Part of a small language model's weights: RMSNorm before each block, 99M tokens.
Each number is 500 + 50 x the weight over its row's rms, rounded and kept within 0 to 999. Layers, rows and columns count from 0. Numbers have three digits each. The size before them is the row's rms in percent of the matrix's.

# gate: layer 2 MLP gate, 256x96, rms 0.0889, rows 88-133, columns 0-95
# up: layer 2 MLP up, 256x96, rms 0.088, rows 88-133, columns 0-95
# down: layer 2 MLP down (transposed), 256x96, rms 0.0802, rows 88-133, columns 0-95
gate88 104:429641430625535441505478581501564410521460545509491528451529493442462442546398448486513507537547550561520410508573517416484551551514449510524560414519534516548480521425545454505472556532542567461542533582556551492548502435548436522493467508548397540472504535478503483568517552515539505558
up88 105:541486504495520566470508516496564434536580440473497554456514534580526551544569464532496442559484489574481504557567448483606540504552426533483552566475561535536489487540502542539535504421532486430539544420448500518447518502510469470537395505396513548497644594565396532504481578461446425460
down88 101:521530540473562533394481378543560441447473521582424542563437532539522514400452571495491482460460520495449461496466562578512487413452462571520555524484541537494478474487600458517524571526434490417499476477452540518489504486433509517481513526535528513430552602426522414454359507483579497471
gate89 105:540545420400532600416429523519478505469415505599422553431454501490531560574551593512481574481442483440396434474464410481429492531518544602482524524472538512440479425484513493465562567552521527549399479588452506519503524573475483475518503549426518470564472484502480487486537497549497476567
up89 107:439500493478495461570538458470410513570460534488585474486454413516519550537425506432495514532565488493494519506514459510534573491533557579499494500482468474558489548559503465642532416510511572379535572562586452438448524553476470511484537497488387463551555443532482393542476584566570472457
down89 099:472500488588473534624466529447432492443592605423534619463530520479505510476471490446503510529521443476573551504600486498475464465507484468535536582539400476425519531507492542506502464594463513523482497475545517522446503453425544515558538543536486537461463522543449484556543526471424687536
gate90 098:426493494621470571599467476479461462473450521484487398525494555515418553513612536507470523514440558540518561556456450491521511509459554467515531568560476454428599539506422492557539497538490516453570486443501408500452640544471479547517487566484509480514509464525469551445565513466459581385
up90 115:530443464474479448528466618545406564521523581540477538502496604617506454541407479399454521519426588449481546549528457439487520461566412527470533478521546480484462526517536537544492582505426518492437524526472455515465418559567532475515422454518383525555466534492460423497528422510524501457
down90 105:517531451456408513601472525529556520463451504520586534550385537480455455499512500527590492510468634471502551588556489402515560407567508521551470496444450511476535541483547421480522551487530500488394592604484463519518506540502444518573457547462434446577562542423461465515489507528505491544
gate91 099:516462544504528530485533465439370463536487572457532522451564584461504546490469527559486516549446589475455517523503386449447462400510548502444507501441420584586466536457495522594475557528472457373526451507464498488453532447504478533567512450536457483484568391486526553492512514380461555526
up91 107:446535554511539539507366515588563533487472502509404523525520413463545461541477516450442533462431451469457527511504485495429546588597521588551584499546499488564533530589472435530453548563525445633495541471512487514600518484511576537518455591584529478516565517584487459494535490533524519463
down91 104:399537518404422528478447511529485438510465497433431536469558461460521453461474588446497471503508542557443557592532474523418536561476536529497476422459467463498453445478538447520526545522470528329547462562457523478532535460504462530530483476521355530512589533501515491434532511425495423593
gate92 093:486460621518552453468504485464512444563423394490479477497475511533557461539541551488530504457451551480504463511429582547580509475490477515519462455408427441464510614555533481495537575518508360520372506443506550497587531497429553537531500559420506509565533505564521449447477527420434512498
up92 094:442541581517509487537550521536505508453505528439535458479544525513473480449539454578613515536492453528494512511499498532436541499517469548555421422467453438508621478427444528466507506546356534509640506522511497511500446439466505599510397543533440512446538522519518492541409547595612465504
down92 102:561474495407464543511479468571521506437367514580466608402519525479490499518522483518544498508505511527413483423566424515465573478535471501473422486542479479523600558496494465459514359463528584596579542518543440566496450495476499501510530536537535465505482567463446517443505552562582505591
gate93 105:502507540490401476481518403520475531524447525506590530534579566533605527419510423511451522512491566562486472522481481488472540481487523512435451521549487396530485431563509470458565595438504604411498504492517496545534478499410453541465429528467536504516546534433620494431495512377593483540
up93 105:560521454524581455616562429563523563442502514525424492547499486522453486509499498596565471550478595473446496530517539500488502494557452560378463477545466452430527439494507462554445528612509510549534396576461431547515530534440437478574451519449526442557447498511564470532573578508493569463
down93 101:565455543455480482470423475432586508544515470509417525483557527564429447482486559453357434509508480402473510507415554427548490477556523548506513527464533617481469482501577535466434493442540484450383534456587435507488529445559457532565388473423453458510524532456477469493484467504543472461
gate94 104:441433503548491437456566493432497522422506524458502502543517491521514557440392529494519548425492483538487439457579414481473440473406586551502559555426520469524469468528507460489526468553505556528444493534512529408499516426554490484538601505458583499422523543573395467376494473447557602534
up94 099:512515514440489480515355488523466416484523482455358559485634558435459451462575444470514544450552519501394415586544522546463552450543510511595498430490446423484532522549421457485451453535465478506480488504561553461452499517448506495478537520525453553504567507413578447538499541481467508521
down94 101:523498546576403415502455490463406390556544437441473537492603508446441523507528404482401567445564484467528550532537481519440477494549525574494505521553460539462495530472526431517560592475549559429543468560548582500480483456525603485485432599515551543507525524549501503532488480571533427538
gate95 099:429481607454513507525469546543529533423529489487514492560499424531455567478497485479453502557540590533435503491528533559457530382509568478454496493473443495402492579524425505500509480362428402551426483492454415504528530480543488582519540543580537481377569446454481444512533573471477515515
up95 103:486484375507490592481525563516466445446473532477497512549555453592501455464550514525509444480528536463545525487545458489497523555408475458489369522395487468444466637486472413427447591501493509375500490543511545536556542528501538559503405573513514598458499469556515481558533451468480482524
down95 101:543538544426511487510470453536513523473477498454492482447517465575510470422593523456489496490524446435519526561535451428502564435452458468482528531481397481534453460513554448472532550489496545370471417566449542497426519565617452427528460592498465528369566457536426494434523428499528416523
gate96 089:536467498478416520460451493525500465458469498516451513526520533478415631516447356451428616494465562448569467523461460535540533487492441433538482584535474547489544526519520511436540459479507472483618476509460520470573455450510547466533575470422590466532483600540388422455508541507511483456
up96 100:483451510499543529548528431447421459584467551477574452463484518455486561430487513461491478516466378394497560423426515445535385487564537445472497490614499546525494506450441466458475523475477452531391525548586543403531418570504493536532486507496442515497481514584552532426482409544471517535
down96 100:449415525512496546500498408547521414507459495519516410443468552379440477467383607519575491472537523476502499544491450526495499593531544483490562528441480481531589490496543351536470466568580503491487454451516464551521550471438516455484489376465534476606554532452493462446534486479538527485
gate97 104:536458564475508524522532560407397538532511472594519494607523465500557562470522528488505547503510505545467523427567492518478559520573434415424491528501501475492469551470492485496529577476394492575543405512548457462487569504529637531462490425493396534443526484468491407460472435438610519506
up97 103:512565511498528592480552498578427450478454509423494508529462452512495524489531470519444541512488435551509445497514406567477557576560570502427477427474481523514421569464421415457458421474504427561390534521593458495428442541458492504505480541468428422484474544557466476433557411469392527482
down97 102:465548498432560541571489549579516486501498591520486445586574439484497510535448506400553571441503472528530594513543525464566456589626475564465468525448563541482412520520477525525473559526504486527523541619428487514433555469549506479505482568453520573426552454486520544543455563449564527577
gate98 109:446507519419502513559468574463544522578429458552519534416416417458521556500592425576473468537529582557489484481508456590553501549448550508546500483493479505548518461553541519470440450561466468500547415497522489606582544424516532475510521563522479506499403452528527352481534502401530468538
up98 104:565515549576433520496469526431461533476359556530606476467475447524518615471638524529498525515518466537536491539481444456554434399450574513493478549439560532398519467531437509561451548457480451477496421473468482463531497505543539506472420502558518532574528475549527590536552475582545496496
down98 104:494449520457557493528489593454402443571525500507482496482494480463529532492598485465420537562479539560443434486594497517595374503483511507519488572537542401535537505527404455599530588501550538508441408481489488461456465485448489531505474495521454535534531517540388472478488431505617593509
gate99 101:497417509392489508574486498439476537502434559469504507548491479541470512449502509461434479591425491499530548479600536505459500509495495546566467557397604506482484576381466451546534535486527540537451422477487487482467651515544466485486492405474469495505578430514451562457550567382523543500
up99 100:462433551457540499522455465460446501461544574448444524593497528511435482454465463491450428453562456508565566479552447405451503448508455432474530567386476455536547473502447524494494488483490403513569455569496490447571552504447517452442412457532496460571512463490419578519650537457499519424
down99 098:496500524481467359409526536610545444535435484504545530472574436534506438509484476464537475492534535515549579597454421504503515530471476464489557481459493478523484498504520466431484476540536418444498537534548522442446513586487478531515570435517584557393395625500458522499475459624555479526
gate100 098:569504444488539478531505492537573404543487508492473579492542537476513539581589575448444443501464510526520445481514527529390521509508562491494408475439453408508488464557521495456508444617375536524514510467560434442493461550366473499496518481475446505461496497540655504516588458499460459501
up100 094:583388506535439564466378573473490465460509500596600525505536561498452574488606509561502532547464409533452464473452457504460553479484403532448519536505494461444425526541550427472477523439545505444505483516529447503558400542451488420615481461482494485516497567464570525511488456452473555500
down100 098:499490536499456499561488539516552429517484561504491511488542455550519485527588604607424439470501419499555559515450433374445475409581511503485521496403528474576454509624590473471547401582531438518526482432495508481524452476538613534515520483440466453462536534481543449504505539489513440514
gate101 103:510475539448554459479492504534490467445488548488501557526409548445441606492444505472454471556478437482508438513557519604442435556500450520624413552545485575435534471521543512417627474476547502508504475417431440550511405484493532455501419461435564462464479522546460513535486440467422559439
up101 101:525509596511547578551497545554507404562556596557436438456495570502468558484499461400500461535470485477504564514410547371484403563407455515484520599563529519532456481572531472503526522501495452495502458486553474519495483489463591498549531532513418577419510401432479472472496461458561482529
down101 104:508505551463476490446485479530521490488499496546555597538468536524416463516492496557425558478541581422439561447497392650615522534559577568466420474565526501466469533599437501528460431480515540512492511559460495503504431424482461454533531555530483548557454495431552596554539518553472457543
gate102 103:421461504547543532558520491470485545536374533474467545531529443468550545495560484470524534618443501516548496403508451539520547497369523530465509462428455500463424490422431587445505550478403525423503472454500541471513515488487402539497472497516592448569435474494437568420489450447445421511
up102 099:527536506539468492529505347493466415422477461559537531541473439523521477514427490490574497458496534483463520411505401458402576499515482486471520511486470523537389445531524529466443547469517542384504568505592498619403429562442522527546541483478505534583461498516440483469485603491483452534
down102 103:533490547475514408479498551477539406455489465498469482553507417503398489452504512504555558499437398406426496613498500558588480485492530500505509442505600509460481484529439528509465444451556456460473555466570414473513621426590568431460515399516467530557430525500470520479433558506540529505
gate103 095:540439498444532467530485493541554509426525476514464484463507500437411473485456452574507509662549623473559466483529445502465543534452490514597520471547567445481489519557532366510448438617473502487577606516516523472472575532508496545463528502572448537493427489541473592506515495442476493425
up103 094:497548507465416494617619519441462555448532467455519429469509513541462483585462571539516527442415538501447487484447447510622516493546507440470393537500546472530498515423557492463539477519524498515503504478470570416422461436549579576491572464508501580420529464469466594498472537536578534436
down103 094:504493486499512440453524578425505659484567470407522502515507541548566381465567509413425461553521492527479458417456453539542521569498558443490544523526514506531494457512470563520487540521536627494541481457527508544491488463542448479552580495501502558416493497577430588485520426563414479572
gate104 093:355579550507551493457569455523441484506583483434453515451514526426425454474547547436531522607439553481538508543470476484450539554446469564483554537456526433540468522525518453481500463512536503528538415429535503573477534484572446518435498610536460467504522484501577441563444388504448540410
up104 101:389591518501502506501491505465404485467419468514442401459506430516483498524443557547432450480483448462435575538459473498517537506511443426516399566547414457505503443473487458542562533439589444488555473556417473405474530530477432556555531418466598492526552477461555426550514495509467438458
down104 098:519552594523464560480590513552478522461459480478540450490562486494547587511464516506457387420488494622521569502565511636458557542443521511555410540521488493531535501571497462556446516550492483458535487526551495501439523400567491454487419482479529425450502456488407517414503445568580488560
gate105 098:457463514420557548519488536467555471481492560480603536488572538537516581532481465461488447556413489565617558471451373459508441493492440450496514466471519525470436494533542561500351510534589540567564372464478411514516421524527515471506524475452470523496526538501506478439555520403483519518
up105 096:502542541514492535553506583514596511520593432518496589456504438486501471615547549484536532575532541550510487450556496530396457565516520478570418501519506574522440486558448445470465539535579533588493552493477438563494489520543583452414506478511475515513469538548468586594499481480424387585
down105 095:486441444494538517378485454512512464564477506542507471506556498458540545507539528546538552601434544533561565494450520460486536476514545473501450547529465557575516543516577601562471384509579538560472392528466454493417520546556513634564496458525515509574526512509440448507363538453499498526
gate106 100:510409440403531432518536471488517497491458510482580435500485455431521518504473606512519410478617557502475640472553459545447433471563554543530599498451522502390503459555508472544482483547489507460471501490518513444514515531460490487485574417520569497461473528430499429423500583510438555394
up106 098:481458452489470531458453493501521472476519570504569520585510597517460419617587437490504518490390526586573386448522571445473518557472574499511497437522482599503417509537492536468527568455476596471509465573471463526511532417526507444531473498409464472539478469538603561524536461479563462537
down106 094:488504487498519521484422556460498434549482532554487456421608526490487550443544539470431552541509516527555548449566601617471596492529484476473427513510495484568453553557480523431487479549540471422513463486563465512527510609483585422424475480576464404463636524540487439518453524438462490504
gate107 101:505519560443577497453513433461535566423502467463546525594517579480477520541435498458520460493553395557477384480516462576488527512475496545426440487522468494479494445455507497419515479524581410425443575446568511579505516505396489496418523522456506517558618508604491544553562506531516446559
up107 097:537553521456508547578580548486462433443488478510475551564570490542491476454582511489444493555465389583535409506507472533515430503533472499550596509429434434483560438569542567508440466520551516488540371516554369546529500538467556461440599488538503571572500544515458492491460494499473494567
down107 099:519501582508497573513598530426550557519571434613543469554495536539463464508518449540474493576490571531530544482458548430474482468541474571508483507547448542613546541541485372507573423574482542465494552546457525536510452530530568555530415445438471491455543592547508587463445433511499523552
gate108 098:451477575419446488476329571473555549473448494463567494436469470441516605490475509482469529499542456516502430437465464533498450493536607507468526525570496468505498538520485482413527461556512539401481482425473457524350510528512442509533463401401434476426508422512468469484476506452518481503
up108 099:603576473540511427550585519550431495516537462515463481588530473507483417484493460531499459511568517498444555566492454432588518533558439463565525550425512486530483509483598431535457543549384515510520413561508497556472459374589515477432502499566474498542583451565502460540492441534504572459
down108 100:558466579460525485549511426517492422501417421457633493515429513411488441580467427468477529496529534471547493544593540555475452483489467547516525443535502484481518546515429471487518439473489557552516518478478579485490559612437530411419521620481478542530524565487488550461611520465512406529
gate109 101:534469467500616565477525515502437499488483384438559524462476614530435568558525523572564557486578480493572467508446481518456499488419446573583463428468486611511533559596417493579523492409445445545516450474541492518522516488481475540572548476493498461504490535552523529486628478519497563490
up109 104:484510519480605555515469440523493433487588510470562549473479460391511459552500522569548617507469520514466483485501518359476449478383471518565576459540522597548509482507439520443498511423496454595486513554462443441575501478472558404468471442493467530472487493435503489465487467387533575535
down109 101:539489457488488589422583469561494471443391461541494476431457382454489477576529452523467505541418474476535530465421459580519460445474479516504473534464448532396451454460531487473475521573422464505512441550623425490522503442451523448458434458489556472466547475426574456499536461531514417585
gate110 094:461486547490428525544516508442477439568500534493434489427505464590504528547535514559524646455550562617474572442507515423518491401525508416562505428521555579449530564437533587521570447544542538476480494503555522457469429532527530507489477556508437594522488508429469392535517463506564509485
up110 097:506590465557495461458504477538505582461562535482550517491585481532514398471456485473637487535483481517484405463491490437409415513593503480565544452489538483469508398465479518504526569476495481494494500434443509595558400410517494508502478483449546459447521422324510549468473486521517500490
down110 101:501523447470467514539481534512564506523511496509527475433527490424506494582512466614522479398543545524500473451466553416523506471482425533484428514410584534447501494492427523574573530502411495560523558526626354509590413517572494466514530526454490534565482530530496474479466514575487558383
gate111 099:559419384565467517538503478438468528532511451476463459568424509444570563529467530487432530567551531430571445602594539463426436501431487582450578395522506555480477430601462482438545523466474524538499414503510482571454558564557527527518482506532465539501549441484528472528510483521423475549
up111 102:472527439522531523538501526552486482540457394498473436516444519554484478576552584597529531518504493503482436451501534597584490535513522550585417509534513400533445454499492561503506571578632463561545510451487469568469420488505498443475474519493554440593519492525604572463606476486458426495
down111 099:475526557486516463466536606496525443416532510445563458463583496443495526493510519379556439481477450606541593444432444512510555446413512476480534540473450464575514541534520491549540501527581466521495490412517532527500566494497540420609449493560545463435528612455561503467519594585515508514
gate112 102:451466574432506497530494534492488477396464471473533484534534555504449587445532601538413511662438523528504463571560466478549537517469504477418428460491415443511558567516561443482476558465437555576523526450434392500520555420461512525554522516519454476481441474571526547429467547489513558527
up112 097:405582482528503518536397526607445545520517482539492507484545574468475528429459505548416504441519498563539534417389637435543497501503533467547521527513449424478512483455496553451554509480445559540455535399394525474469521454522529479473499513552447469479423562447506457528479390445554543540
down112 102:518453459494478465577497443518508608468518538535519601495393506447500528483529453458461494552574609468373513519513608479498473453509505465612526448518496570471449541515421492519568518482445495505519357531555575479541511486532500488462543519599484491491552518372550424472493503491443468502
gate113 106:518447455437505448472479431423419511469468502452425542522502481464519458575556464480512440365512540458582491514504573557533463488518482532507519471453460484547552556491525531562496374545565483614466475473586533529500606485458532420559549503386499478530549560506546460553551571449528581525
up113 106:488407573559456534488490515549493425552494554509458459464480541479495406482599495520495432566406547460472538576372412609488442551512527540431488461497457523457521562523473551473522533492537519501520498469389489422515505503535549465600553445562504548543398474583452432474526454467485477546
down113 104:531479552450565483507515405524497475578508605444526476467526635480545490497502561583525546493530545512444449560431457551461550537513427502525580506578597581472501455537452491496488467495509441489536486609444583531505506503423530464452523461446437540470527508429510539622507390462535475442
gate114 096:457476478535540633570490467507428492496464507547590507461506391517562472466423520507459468505522612568571486482470372496528521574462513448571625533547535536512542606491454523559581456524598560500442409516508482502513554507460462560472546507535469472497513537508512498432533471448547514440
up114 099:471624520492457495489542486407445598522442551513536587431527479583580472459451481491567430471468582491505505512474500515512581569490569454579471545543471537410555600482550563485488412521621533526512466468517447524515510510536553582516518483605437482556490453526541517542468486523499402488
down114 101:474504559510558490468560509415483487523508476478464583467447546539556556508538432552512555528480468375507498442555552420562509467465536498423493493524502561424509521507441531538364618547509520489544536421457416443558494577529603448577541551456505479508491485452453566626524540492502516518
gate115 097:458503482443543552573522472556455373530491426457536557532521501504434489512573627517468467552430459514480555481488415540543510594445478526512501477546486482497496549518543518575510422529484484548476412522415462533587596417449416518555543516519565510597434463509440552468512526545578457552
up115 099:462479503523388539526502540477536503506502557504514546493426573554400474517433442537536508446475511452563454585579515529436423473604523519374429563524520545571497546460526463463580461474434506587577493487524530482563452545464527463507496483595460525508510538540506532483596526500404504384
down115 099:508508477448516513421442521448475489512569540520418477443489527509332597490465469555573557427516514513484530468512468539480460480458404479548576486546504600496479567521483497544670512502408551545470480543498475489443476511529533552451571436551536470488546523527412535436498482593464475544
gate116 106:524473529532466596492472531458486461391447543520457456502549436488526532515418565513437524475459423536455471458502398552483493544524479440524538507546501451526494526556573534426508553512426389446424456601509531520510479512543601544582551512436579525479395463428457483513430470412493562554
up116 098:569491534511517538450543555450475560378451473434494480474513436496445578471538513471525484454428518509456505505510494489484426521544466442453496522509502493450471531533560542542515560639455485540543462616545555508507540512487531399512475398472328501535448484423526478431518528442476432400
down116 098:438531530483587514456520406523498507501472486478495558549477432486460518484532460491509597454536437503530462494592539574426479491457470508547548411510456517447610544431516548562503519562431491602466471563519542548440510454460605446549545394517483416552397568457572500424491478453467530471
gate117 094:500478534451526475569540525418573486483548501544469457527604410506451517549570501504431539502613529470361478532506585523518504435512477460451472547507465406460537458495449568479504512570557583461455441491464484584524516537545525440464559520543493562498485578548541546516546408464550542375
up117 093:523458521591599643473431551501450495539513471503551535461471585528472524509414509616464533544550514524478511426391581522495507590426507470544540532389584500552496478506474470514503551561496574517553492455537544528527462421418573433451502459509526463512491511467465524536497607496534452528
down117 098:484459465533490489423513572557418501521447427518572454535561518481561483463529526503466468530488530470465558474545484386528536523613470450514503452582502516475506493554391400406354499400588539485464477473419481480509529543568530464560492434515577430451555552463457498473465496506456513446
gate118 104:442502527601427400522388440462523486431565513495475520561444564415537453502456483501483481440467491525463466480481501417581504450492529528530520500499612585462477506526488493501498482421570514483455440497515576428513439638473532499533597556571476496397518461552395505468478497518431470488
up118 102:425505507560568471385411640544471513482535536522569552519495508441543480466429538563439460452525503501526503446489520479477473553466445544545571531523426513549478599453495500509466492499456478426519504439448467336561472566478531464543551503499554437492480536448484426540428412462473462426
down118 105:458479543424458552570468518443524466512573426575387441563509536552490571531507441468505577438465498598512460543493538475505495539425509485433481510562568549503518427595517499519409497440619481573503516431549476546510556425531459554614426455431477464536514543536498472507560478536519454462
gate119 095:515530518606584454501525481475445449511489454464545447577492510513512567467506428488444430537645530491539494470422496400474515425545562421538496612530516548558486528469539495494508522493542436449532432506502425538500490556549616529494593545450526535495405483510481518482490403511416590515
up119 096:493533464377589494560458533402481485474505558391458438634475412502553501479470452560532520514484394457515551497485468600504476490500548503610483476506506428479534494444488471456457464483594510445526528594465455482477530504418503534462526497412582607440531525485491448526512569481532481502
down119 100:479487525505469476385419537555550423476529566514550451407528562580485387512524506541566455452426493536434547533565502418498469457518457441521510524406480495435525478520488457516571448546404491537509501411518546502473489542512497477523445596542553440377474514507443550503560537456530448399
gate120 106:444568436606447511469530508527476479476504523508473503517482438434505456515529556494466534531522560545513521591568499551576537396433523567408619457482429514587521430385580507502457544491509501590554425453556471545493596487524535533494490532545494454518424545449540566511430510571517557520
up120 097:503501434523381447550544468618565479482420505429500522503448605544445475524460468484521478408557427427430539493518490476534413489532520528401464549473390475503446482484543471513547421597471545516491509504456443521574488486473505446522572537398484460544528468565493440541501547591564486514
down120 097:516535514457584473461482484412411568463431473541551481533513650479548478468483523396543508427490456463578469565466544532496495529488453561551495440531499477453511485570476501420497485525445501489463453508490496470511472501509601481507429554593424520563543523416572514474403422600486445409
gate121 112:476410477540516498529472513440537435434537444369420473481557511504441467505467560487453497462489503515461480522529554534482448535421426449576483479507460481405538531479463552471507470470457571513401482490462430438475584451459451588529549459411409559505592497461419520620468547459463458534
up121 104:492556547437478529516520494415546613529462454503473443493550515461443370552553573462466541533546416507411569485551476520524418495585512470473517409467508467538436580491470545478568467635417551517487491488429528521481524579510526576600539455539480588464519501519568498442465512488497497527
down121 105:508440447550539459504550436476543457471439469363480504549526309496480520531491529456543511421383475561448503495511596517507464480438556519446563515526540557440510489500510494486538549426485612450512498414563438524459437488527467530494513430466496446510485511537433567533521468524517435582
gate122 095:513475537553522439532525569584591423497523534550496512485480511498497388498550570481487449430522529465462442553466510575454519526494551522477552540568485525575558518450438461549454538479480504453484538493533414507599587553544599467560437448407433541441481586585514465409571456480510438450
up122 093:486531476413478506552520481504500587556552530474557576567564449543491477532462585496415463476523550483412497509488482436447506539543529522571489516433565523437541483610434447526552513554573550478504480430533444571460422398581468416521549419518629460431477503552481467503503503464557552506
down122 095:542487576487454454501390617520566471448478460468500417547483559465518515528603533420530562495454463403478592524518545546585538506504511459517532497544514507508538451408546502538461491435469529542454560466372573509498512415579543459433477549452474494441491473442419498513456450482446442431
gate123 105:532472469425384475550398441425451482554546543464407561513539450521401545472475608525427509536483501471457594566480529576468495486503544478437468504571514440553446477422484519505479498482549452440501485440528425487531509524452606460524497448487514501523539474471402423487537434459464546390
up123 105:524485460382474458534513446485400582498440464460453546537466580574494559462446543436461558568432557486510469478512529507453556560467470553485537566398547428458551493485543587580558489486559394421570517460512482475565436519441545454520453557530512456410484454474506428519542481445445489513
down123 096:517566488485528534456458518567539448635495452454537544512516428489573575500491475460506482515508613443571474486452519519525474495460475489495554511382578578508492538598569436501552466486453448385483547553511426534486492505493505529528448553566580438477477507420385427513498511482424518412
gate124 098:556475500535490460488444419529515478427568466536546456434536415507514537464549501514594580455583546521567513479460463516479538533588431429575610420509505568429427471546581489570590478537528515461511565453433518573492504397504499485531411526415579539477545543449464543491520516488493457493
up124 101:531561486522526505515469518542503452534592533481520569506504483521553468577550469511610489463499505464515553474538424410457571455525504553504459506557450506325438532575520559483478430585522531551443452522616516572471533524540496541576465559461428431421442554585522490531443513457486523549
down124 110:493467545541533538433463366598454513500458485412356493443480503518471525518529456523567528514511457577493429463450360493405530496579509541527557468484545479568461527592443363423469538521470469588540570475510530519485502470507562494466572527518472483450501513453458473497487469462476472536
gate125 099:524442457542507574517485481364494413526512547402504543553472557455407467519498495526497374508518439510481599614534493412563512447444528521482453554471423569475537453523433487542442518535479441434483464545550451466524560460564603511471512495415544510534515456404452489523516550481465502507
up125 101:502467521484498426439430448459414504498427515449525459539412560519440413480579498554492518504464521578407528499491469535530569555439457496532537568551397464466514466517518562579459415483461504455513526605550493446561480620467588410512507444544485529570424507490487521563478485506556587525
down125 100:518481453543577567477581509545533570545520522519463503495506508486582535533425507512512526463427483516429477447481502517527527464537524516485567491444532479382631594513522476476521580397454497454442449435438585462456486465477458476424432471450419544493515538419528442553423494514421473376
gate126 103:478551486415490502464568644561449468577566569521447555501557560461582498541463548487471460518523538550607566504537443577389497525546561523534562451453524512487530555529403524548504548459428536549462398586506586475554534453464448480530503459488539541450480493542514449473486460472504485567
up126 106:461481481608460482500517536511555471549455485508557453447405501562535432544431499528537490527415504456664541471450489546577416513472526387507505462456406549467554536549534533577447490465419439502459474486542473600515449528442484453523516531394534513486410539491519568540514513553524495551
down126 100:492524494462616478402452483496518525546492529401532513545472555493372470535488540516518452507567499461471467493412475471455464458580500517432460470504534501477567540445536584476447481429497497507478511550596504598462470427406492590412526478445476504427513557478439489556620494567551541429
gate127 098:502505503458509465523502393573476498535507476488498594462551463379501402486455572572425573436498516564451493462508586444547570558515511420493441504481539390507503486450429368534500463593459441466464444493476408512508511482484532445550497525452522462467533520487504426527550496413424474555
up127 097:413543475484443527501519478548525446444524509465464543479513549514524486393477532463548416476542559483470498485476541427488449507473503579528595499497420451459526511573413463472592532493440484456538451468572554485540551521584516563438465511563497378575588514480451440506551456597426465383
down127 100:439492620521514527489488536530563473421472456510423523435464444545430526490470512431554465439537382406560412499479487412557566433606575492502519521589503499498443538465546473517492504477460589496501430517475533509509507462521619502502450513484437421461612555500501545483549436479541483454
gate128 091:483444443502546527373420516539551484479479514439552516485524474506378505570527464481480435577578579438430515469417549391538548575509479500471513561502465408540543524528471482541494468580502528522497531387500568494519550497504419557488524537388429472532417390460468520509472504513484501540
up128 099:559545445577485423462456494453584502556469565491570509562573422617451516516494505480558478540531518450389492573485557467555487498509493529501523534466454518398467547442514498513467410645473565577530511537454485474543481483515399536492561567514429459466566505511567525502485456561468588466
down128 093:492528524453528466520416574495445509437520420519535438586500499450562554478507543519493486456481563501456457531481470489445435571489558504504495343548455453453507445448542553425437575587477567550506536518406456551504468512470614521503507480579587510427489495454495468503599535601472471560
gate129 106:532478504530532527526535493521422441507522491533614463438508533561523522554398564469378447532447498532441432493552524573460522446521525527472578448484566520580479403528544559481494497488590537550473437466476552385448483501536407550508517520458520576590487537455523434510538450438536609485
up129 101:438533461509511511430538474508449455532467483508496508527481501480483497506541528390482492511462470511541567552453507480560594523489465443549479479495599666367563532482524478607555510498476489478429410453454402487521486532492565422503568499519543499449564496556378516555586494527414523483
down129 103:476463386552485588508549484453468413507572546538554459529468492499536611549450395453526625577526516397555477559431568565446460545503534433497518461458495515514415462510500589556524470426504531517462526496488570482500474477516528455544459526502518528597534541535547482371525481472488554518
gate130 092:546471500555411526388489413514530469491555544542455455476463558510443493440532474533360503489496496502598467504510452485439526510512423505443456489524510581478443528458496443524416460495433494525582474503500566562521460527549457442467439536461355557453442531474496473542420516456536376435
up130 099:475418562564528513482492569478464508463580538467595435536470532528495499505538570534510511516517540398503558552538477424498613476465463479420603616509491473619579544467562498568542585475561511401504567563458515478495482475565495462422475434515526426466480546521490483532503461407475509483
down130 095:486517516531485455510501457481445415487606468503442513541477480472406524489526521449521508562540529482475502495467522522517562400500582485552518456492465476383436577546516521501439447530422445509530571509497425505533515520475481444509532396509582559513492518579574574476570610593532497659
gate131 098:504596412483513627448543520440514500438558498530520492422537445504617486456517488509426423552596528491570552479512421537508408448497502593571545520406527477516455585530460515618479479528570538543532530489493423526549481503458514530503503548463442458530503479485501465419545492551417480564
up131 094:555519557393473552421475482534483567480485558413506422451476484509510514540546486500560526433646509501486403515568502533438510577488487601456551578496440516583609489499538436519389443492490499500498571487483430558404529501495504497452507523551492538477600540498546457555445554505517546520
down131 095:473486579523511424558537370562527501506474424492450530511535531508463544511407579381460487525520590458471399548527507506441562534498456443568568425493513574448514581613552426480486553591430500539460522505437491512557494449521418443540533490498549460479488508450485466498573537478498472562
gate132 095:591546430443525533408578518481545410536454577495503560534547460481506505426546523599558479512533486579508475418451582557509473394445536414546500495378418503450492520462542512545405519470518557571532457464506475487504497494547457479512523494543522504523475539510527525609509410483486415414
up132 090:485520514479526620555506481464541548370523469591536487496460475479581476481453490503488482466581508449506527518520561610535480570582467443507552488571575549587412548485535488487536575536478477387533420461469469511496470474460474444439544555535530432531512546621513522420451470526565548448
down132 094:440528454521488480553376534334446502547526539433390493554495496483426507422452540563537498586540572539443421524487514457457483581487522526449528512532541497463504503504581415529507534474515498487433537522578434490502524576501439434512520498473528477446434500486525622385482478530519458532
gate133 100:503452442522493464445442506486515584556404460470550472581418467442487600499531492516482640484498387449421471496527483421548467542521466456489591502509470418383451516529485498549528565543445385522520511490485429484511512545546462579457471422543547532440478537447519429535491426512475496511
up133 101:540594559507478447516488471520484525483455543521522463517522479607617469468476445558576531459550494488450540528494437474492463496520479477532482456472542425528432428552383594452479621487444515471462517415461569492452533604449534450581501453586416546528488551509434543495418492427475515456
down133 097:471566507472496512564438556505377479492519552583495509537410558507525459508454440418587588519481466507553431449482452480480505539548473447420586512453465530503448459499490589449523594546482447490444522488519532468431483541431601414505500447558480433609459497537409564453530470531445530518